config.toml
num_attention_heads = 2
head_dim = 64
norm = "rmsnorm"
init_std_qkv = 0.017
warmup_steps = 391
schedule = "wsd"
final_lr_fraction = 0.0
batch_tokens = [8192, 16384, 32768, 65536]
Each number is 500 + 40 x the weight over its row's rms, rounded and kept within 0 to 999. Layers, rows and columns count from 0. Numbers have three digits each. The size before them is the row's rms in percent of the matrix's.

# layer 4 attention output (transposed), 128x128, rms 0.0579, rows 54-63, columns 0-127
093:529381508521526503468540499530498480494471502508451537558556572489580492483505471512410454395485515509530527546379481532517422464462417508525503517464512546501494511526495524505525457439489414411443459482565453540472460493449457466483485511467492539518490485509488558592452445514502496488497524553480487491494511434529540492556518464501511517464471522566527506508476430513463482491466
088:491539524517522507482478497476505481534493408515462508555512475434516557447563548517525453505564456593508509605566427485452439562526444550582497453555473459512539431544505528487476432484460534547476531476484555490495461521497490512544534486545480454503521483507492477576449564500530527524534419451489458495519433514514527505492502511508514499505572451469490589525501452534469542566530
115:429464496525456585503465499476510475543513386576477525506543518513546548530476487462520473510579477491528493479495505560534505481507550404497463513517482575602524558477514489517536480488534487473497503556476520420549507481535569510495492512508497446528539562493429562427524525552441511564477525461453448480431575502504500487518479523504482535527477518497470548503568476424539540523426
089:469476413475500520555474492539502448540511477448520493532528465522533563530523581494448498558498451485509529536441551514506551458483575505511533433579515536461424375509516509515526509481518428543439478481521536594520469499502548515433514488504558510462481444505561466445471481495515531520517404594455514501527494546506534534517484543465477506496473487533455471453497459533439506554550
110:454551610444530485500436541503504459485529493554456517485476542542502556436487535496536520481540576527466513463541418561596531468523479554574596481513476543468520466497548530528494509453517525496468474496445530490489439551497386495534456523454496503527495530496528435479466486506493502517579567528491435523493509435486510469529547446469522509550533538528526518405498499498530485508555
092:536461542536515496480507453485520495514545463581597541525586483452488511471565558478486512498454468524506561591515459491417429514481420511423467462489526521502539491464416520456488479510528544542485486533444469523484492482465523463470538405513498520433490510503430554433503542445545460600469465510491452428507526518521507534438480517485456464462520464488497537456454481500483453523512
092:429510562509501507497466476500477557461466437507533515551482516546523476516555603450525415508496532531534443493525477535458446479437487455492483502560437473498480516507560481567478534463453532487475544472485523432457453548566480524457492422459520444473436483530574481529452575413513434465528477460450521465480447445525512563476473484457572427501508519477500507504488427495513478495493
087:421441558521441520489488464399455479507529432505531477535516478454457494520531473494436386518502491466448534520490509480498478459531526509481480481513547545506551461534461556472524370475512458456532545482483558466480480502468480507490521474584553508485559540506475449503534517494504510492521480484546445555571530479534469575550524546526517435528496518442466606489499516539479446529561
105:528473530460487495487503447552534375448493477564499500503503506529459426487482500524483483523502408489478560426461472560501478521495462498446504478514506468530515474513370435513506528535566445498568516525530479462529450502585543571459496424484469537449436539523441549487542438518494430545535454491480556471476510498489500494439545560471482457476478523535570511540514502458498496481483
097:447424538556469478492463503484526503445498505506598481533518476502515444524532495540469473505492490547509414484470466509483485487425554401454545615477539491475535580579469489509509441514485454487517524570502424454448512445458481494442486479502529565427452460395490510456420469534471485435473545458495496453453510484540547503476512471477514520493504469462463526497497512460478495514454
# layer 4 attention value, 128x128, rms 0.0743, rows 55-63, columns 0-127
091:560474458513560431495508489536469544479484575452570479449506510541436485627491500499523533452453561546498432484510540469475471507485520518382522450509449411503515492504550511517511547498487551581489433569497503491491492549490470492519503459464490522507525518511507519486511606481436503505480506526521479505484530525462480377480454514459516464535569534499490524461450516497537429450520
064:507498468504444545503491432500414513471547489503543501492524485509472447437431504520475465425452510491492423494470497494516465529517522563552519553448473416496532572479493362509430491459541498516543493533509451507460496525485475504495486496431520535504459524521498489474494519486477448490462553439545541558409482550465451486520545515543497503461494512569512501475446507456628451434511
066:465504456468554484574483476524548541515542549536552500402457471498499455419464478528412525492462509491502442425483532487484523556491484484504505506398543517554519473520507441494425491503459477479560530498497532457511526552467448484513474450470517492508495596469531509510440509540472467532512545542502439425499530534558521497495467473500557512549540544492487519528477519549547483420635
083:548485469477573477523505539477616546492513527451510494465448519432486490506510511494602534490490514514505548532492522493410522550454485491470512414461520500461495473518452553493540508513478533470460529577530511520551529523490575495521481520501442494440552476478523501522547509505424577519423478557508521489535503499400498477466566544442506447460524452479494527501545477531417596441520
078:479520459528465465462488476534480519481444516519480510575557526571431405530540500512450479548501544529494475495541539479522491460500489527501505572513401447532511594478580514502471556472520508497549439474525476523464515499508484471457524526595546460562445473495523487479461450478531491477635503437483501535477531489498535533490487505565479512487499558517521484508513471558579384486504
089:542514494509513449486501496511517502518505521450562498542540483489405461519436461501436514432485552579533479464518529432452508560445514481461524459499479446523522537501569584487490545502473516471530507577560523515508596455481556498481519472537481515511525483501484520504459442495514552522528461494541472416492531497400504496483488527520499437492549531452516506505529454620396414522510
090:521505448516511453497511506526468556482455570487601506468531515527460473620488492492529488514480529543484399475531490458489468502506499531489509488470408373495523492494494440490484540509518514614523421486504477497448500490507480480481518466464543518510496507510517532476427556457440456475465534537518496569437561523495520427507435521484494485530530502505512516475450501473605398499502
081:472494428467483482564493525510531567495521427566542520543572477556458514474492440537442487431511561483516436502434573473473519523527487510529515536421485505538557536488558481543445516500576511466534564526549509504492547517498468519540501573519524460518443493523478475479458477526479477492528526517505465571472510536538532576515527498554412535503467529482515498484512493604564381489514
080:451528536525398575444511500494472445512467464443484483575541504496525532510546502486462467517533493477521541512503440513566492492498490531556480469508478518487459572477591547516488484490580473508469537453494440544475476524508553471467520567500490505539428428486469486498462474499580471501576488453518486553515529465525523651523479530542443502427523518489499486493535447509411465515450
# layer 4 attention query, 128x128, rms 0.0557, rows 64-79, columns 0-127
089:535488504507589442494515509519430512489495476480501455499571435583518493494532586547543428467496482448487442503458526485555514520560460531470588496486511535527442469472471544500518449535475502436469495569566499506545479574468497471441510546491484507539516516551500469469563590513496450474493474465506546525427538459599429425483479464500455513443500483512494510543520522463464528515425
117:521533454568488547479538514464529501444492462483461468576511447489488452472562487501573426466458470479440489439499473508520535448487560445485531437545511515473458453503485498474504455481438584543468479524506465541539492513541494523495434533473424538537493545540478465472481499477485454502498451478476523436528503464548415485392479515557590592497490467441459474521533495495592517505467
083:538508414564505544485547525467533482489486499486487515559507521414464463494566448496563504487410526516476506419459474451511503468461508438488515472526504432522519470507521475481541444486452607486456512441486458527547506441493453458467479526463501564547516517583486491450426470440468463500462470486534454413540568466535458484447491556572510532494536506469504508508461514478581493441490
116:458464487507434518498442480519518512524535567546535541505473530438441504482443469489462598517520474500582519520521522481492463521491429508559456565526484485481539549534519439507516531499569454527558466464503502446364502501470493533533492504505538450481529445529518548531425474505516542528500533501488434541523542563456535536541555541519504480513515547522553532442441529485475425393492
104:520510504523459532436519519430536502502470465495470527605483516474454469465553441527505450479483507522484506423567459476486537452502525443472528488586497500467484529512547512508434461547442499477512527511556515543505533482531536512464454580560513534544513515625501490553445439447550440558502478467465498465547512497549402529440514565572530583494531509512483479505507484491538462460488
127:514471478487553481526499490540524533506454522521527524444410526407543518511463433438497551530500523565537516480500551535521456472488508448524491548533540430520551527509559421502465563488516502544525416491458517507454531436494470496547527528548555479407503505429512544492511484486530495515472557559503428502558463557484581518562523490495534473543489479498498502471526481561525485450628
130:478454541456472449578439528558548530557510551588540529488473519455460525521424443456456561526540497521554497526506524495484477543470409504581463551483539470510546516540505454531520515488582439492534451449484515426412520507469497552526519500491557444472502479471538527498470464547485543501513562528529460544514527544479571525580550496481512494545449513544555548488458495517472460471538
102:471532581476412483501490470484485478491566439484521513461551465556501504499454576534442472487574503465476541517511472498514577511524503562532507537490485559482440460485443528499535553480566447523461564480462514437492451564486574510581484491499452487525464501430469465535527519541534537496508472489455586536420443483479528515544496427464509528470496529455480458430574454497427525516503
105:470465526477568460552466521554542552521470517562536489443419519480488528523436449455432545523540497531552484540473551547505491522502481482549478564485575458531537505500512455496536544453527483511524464478516527486440520489485452517565562499493542463430513492397490523448502501519472523524502572551510452507524444553495630515545512458435511442573468468518501516473531509544506476461582
122:486551533507492508465513444463495440487557475459487457429555482556549489541499547495470469496547447464444510529484465491545529498538542567534520470486473526521457435476418509455552526447515511570435529499459472493524434543519523453544475441468480505499500559428492457500576547531508514426500470475475572519404420466486565502483498427438491451491516511478459468450555470476474557547462
120:522433467474547438565475551585524561537439576587505526526435522440490493487456454477470534517507491545560469532495537515480469525478429482524477483452518430550565541491525472514514527528462481498542479525539522476439568505463472547427543516491527460457526453540544543482450476536446521562510528540535456485538533564489511510534530553512514494524476465525541557523432555507552439420533
090:470516555504497507527504503573502498495521475522535482492528509529477502566428473492431539522591520497495523544423508526520522487503485509568505562487511488518502461464480438484608548466535475562458495404494460470447456548469502532599520496488521465480493501404478483454476508554454551522491541546490487536465416525497602498567499419433500448534463497497512507428554492513527512442533
141:503463454505512451548451546542494549526413564561497497553478504458506488477504473514518523492539505519560450495500566505468443548487434482478445510463524464551523531510545543512477448559431519415582437491524495477505567426451457502423523514520518525521499479585534530479457466453489490548503505536548452472499594534497489485492470528517497492490448485537553556563407546507533422474468
083:501498553458450516551425519564517424532532569529474550579533466539491505513457495499504514490531529453549543561473425467499519476513433519535434451521492561477516505464488505481549509519542400497456493499525490415424508549464527583550511469455497475528484451533542560519523459596508538546487511460472513542458461554457502529563529506515529493482461559488570543471445522452496500461454
124:507453472481465482536469547527463512546433554504489553570492510538427512472494495444511498431445526519525473497532522470438474521488467489424445489498472484506520544526539590522510486576487495428520442566504525487479566444468502546424522485535508490556507425605537565495482465510495494541488497505518442502556562522451435478522480565559514577474463514526539542531420556500540472539481
116:464501487491540439527474508561541560544436510601501544489406531480496468535433460454451536480503529527547441526493542473543454503500485445566497552503525433543560536467534411486566519495464459532547451467510516512462543479462453518488573527507540446465515481489508529491480454534493521531524567576524443493541449591540539512499569474468512523578483486533519543508491529496540460461549
# layer 4 attention key, 128x128, rms 0.056, rows 64-79, columns 0-127
064:554459462458412553503453493481567554511509525549511538529522501456439416500526441533518513503468549506489457475497527462425533509532483549578475477471576465472550478536497515489409548506429526441586508553523556440563477464448532479492474460500554506455523544492512503495518434517582484521490467536447474486500503497392502564495503511527524480523496503546512499557486505582472458444494
109:486566540509442516466541453383549461505567442507502476535525529462491490535582453591481450504530518477423497415524428496524580504499531435487504531512597505481449493521509501500519446502563471505475512456559496501595466511535507497520448500477504525507396519556459460552483507478542480465529463527493547524526501498555466547435492474482509514513530566493457450450510473479477520458462
106:495600513538477469549583524437481516493521483481519427488483531495555537489500480558499487468469465513432444446524520533564532532489537432411465518424588480513446507482520484527555412454518489498462470455554485556555462465500462492497476494516457536560487511548452490510511546471516489439515460544521530479521506471574494535413446483438522499489443474517418486502550503561512473546562
083:534463460516543486532472452631413566502486499492504496451500543522511507541422548470472517479460574497506503558445558517481440509483486515474464498466504506479523442447491486565501541493469544465467454550496491427503499490478503466464555468514463517478537491459482541398592527537491520473460510525510456505487542470452523444538458428503419433484466429497561520572527477534478479553549
108:486534606554490511470536440460475515477507425484458485571488503517498448476533496552548430467589475512478505500481455490518560426463576487432515511540518539439436468446476518510452498477533547476422526448505412468481439478528574551522454485496457504543450512549474481556462494500488494467574424459457561493485455514519469504473534536521535540488520540472439494530541439460513501484463
087:419422470459469467586434564578443513494499497507494538512490491550473505442487503462533541468456495520558476580489594489367466505497444521546479563510477530510512559493494531516469556538515475473548465517448520414498521531463479496521538457468520466493523489492592509424511517515537512587472541460516474506478546523490542504577477562489479559497455521518549562506490526518516511484493
125:517477407461559459490407506610529493525493527533558547487541530522463504532483524417448543497454527518569469540492536463497392515502440541531519491459491478508574512516422469483534540528488473498573453547544563503474561510480499522484538496509540438439540479446523562456558462535458457485500538572512442507502527517488556488539513463496434477465455478488560517511471493516454496541504
088:510515529459513462491495510412609484541463498535487541558484557515480512469508459493466510529546441445490558462577446462494516523482509476507501492492460508535487501532488516461464526530554454467501540486482535549472559530525584603482482520526511448461468429527497500610405405493470462467555492508490503526588478500512479563493580564514530554464517586464486492470457494490481511505486
119:502473406432518452527446584530547498554491559511557550518507566571464546478493506450457563487478507474551527531544514496463450572545427516521488510531472443530595533519551499463509506542525467456583483517462534497508576493511444519504532483518557450460550468533522537502473443513486464466507575514544398526544551519511493533541543540499501569487490502509536559504437546484484501511500
087:508571535529498520474592458446569475502512490516495457479463483495516526498541499561512449522508470471480549416510476532594531560534528470498510451487535533538471447536452494522545438467502472524465521436499466591567484482545486465496487510553479548492490491489426460551521528428447487446533450565429511510497465451489407518443489459475515480537451461441418443493530463503515545562479
139:508468437446536429481444495537513528558480558528490596476508530490483520542486516427471578445490547461532465549531541474450443532544435499510513542495502445466554520513468492501501554543524457459545461577518549479484570460466438515474538489503582443481483472526556569472530456549542441466492561490532440525528570541509511547521547479497455532495487542515581550513435506496454491522489
082:501500503444491482471490487440531514551536528501519549518475562550460538496484512534481535559561493405538543541565477509526470556541477467478487505489518463469505467494487523428490516538505463506557454435430500554537570454581478534506554488545560412452557483478535499579476482519459463393487542487477444533518436497563484510604590499503486507472482522527500548473458508469526525462476
132:576471432478560438500431516583511543532455537512500524520500548480462524511509491417433542498500559531543492511500572433452439525504467568509559504433498405510584475551462504439486500532475488481549421554569528506483574495491460503477524488526535481485510499525517610441520446509499502513484527552550475463507601545502524511484507486487470496491485492510555499547484478518480432538511
115:522466538453503499441446470491484506542545514496484590535517529544479506506503544481518454502535481426526536572536428492530486485541509500475536507595495580436471516457463504469467522549503482494498534464447494473469531504577544553497502500482505406459508475514555491600530465559444474473525516464466501573525481535546452506569620505532525552469502588515510533494489499441540540473430
124:533429461441533456486443534526501579563463558498485552519516550499486520484479515434476571479504507496530492571515496496435475489513462544442468560509467421460533517477520498502486548557542465460504529527466497450413519422482521554467525488520518451445473464554519565537497436578509496489477506444552437442507574578483532487550523533527485534465484540505576543553444543478486488445477
098:501475497445505406538426501518515572590488552549484583519465548525475505516467508518483523454506490474559466539515513479493468581541425477484452556491524488505514495501493479491502494531519454513529400445464544466496541525525473478483564460512539440459513518524530573543493484585503512458485565540537436500557514513526522540548524497483498525540414510524517604564422568453518468499485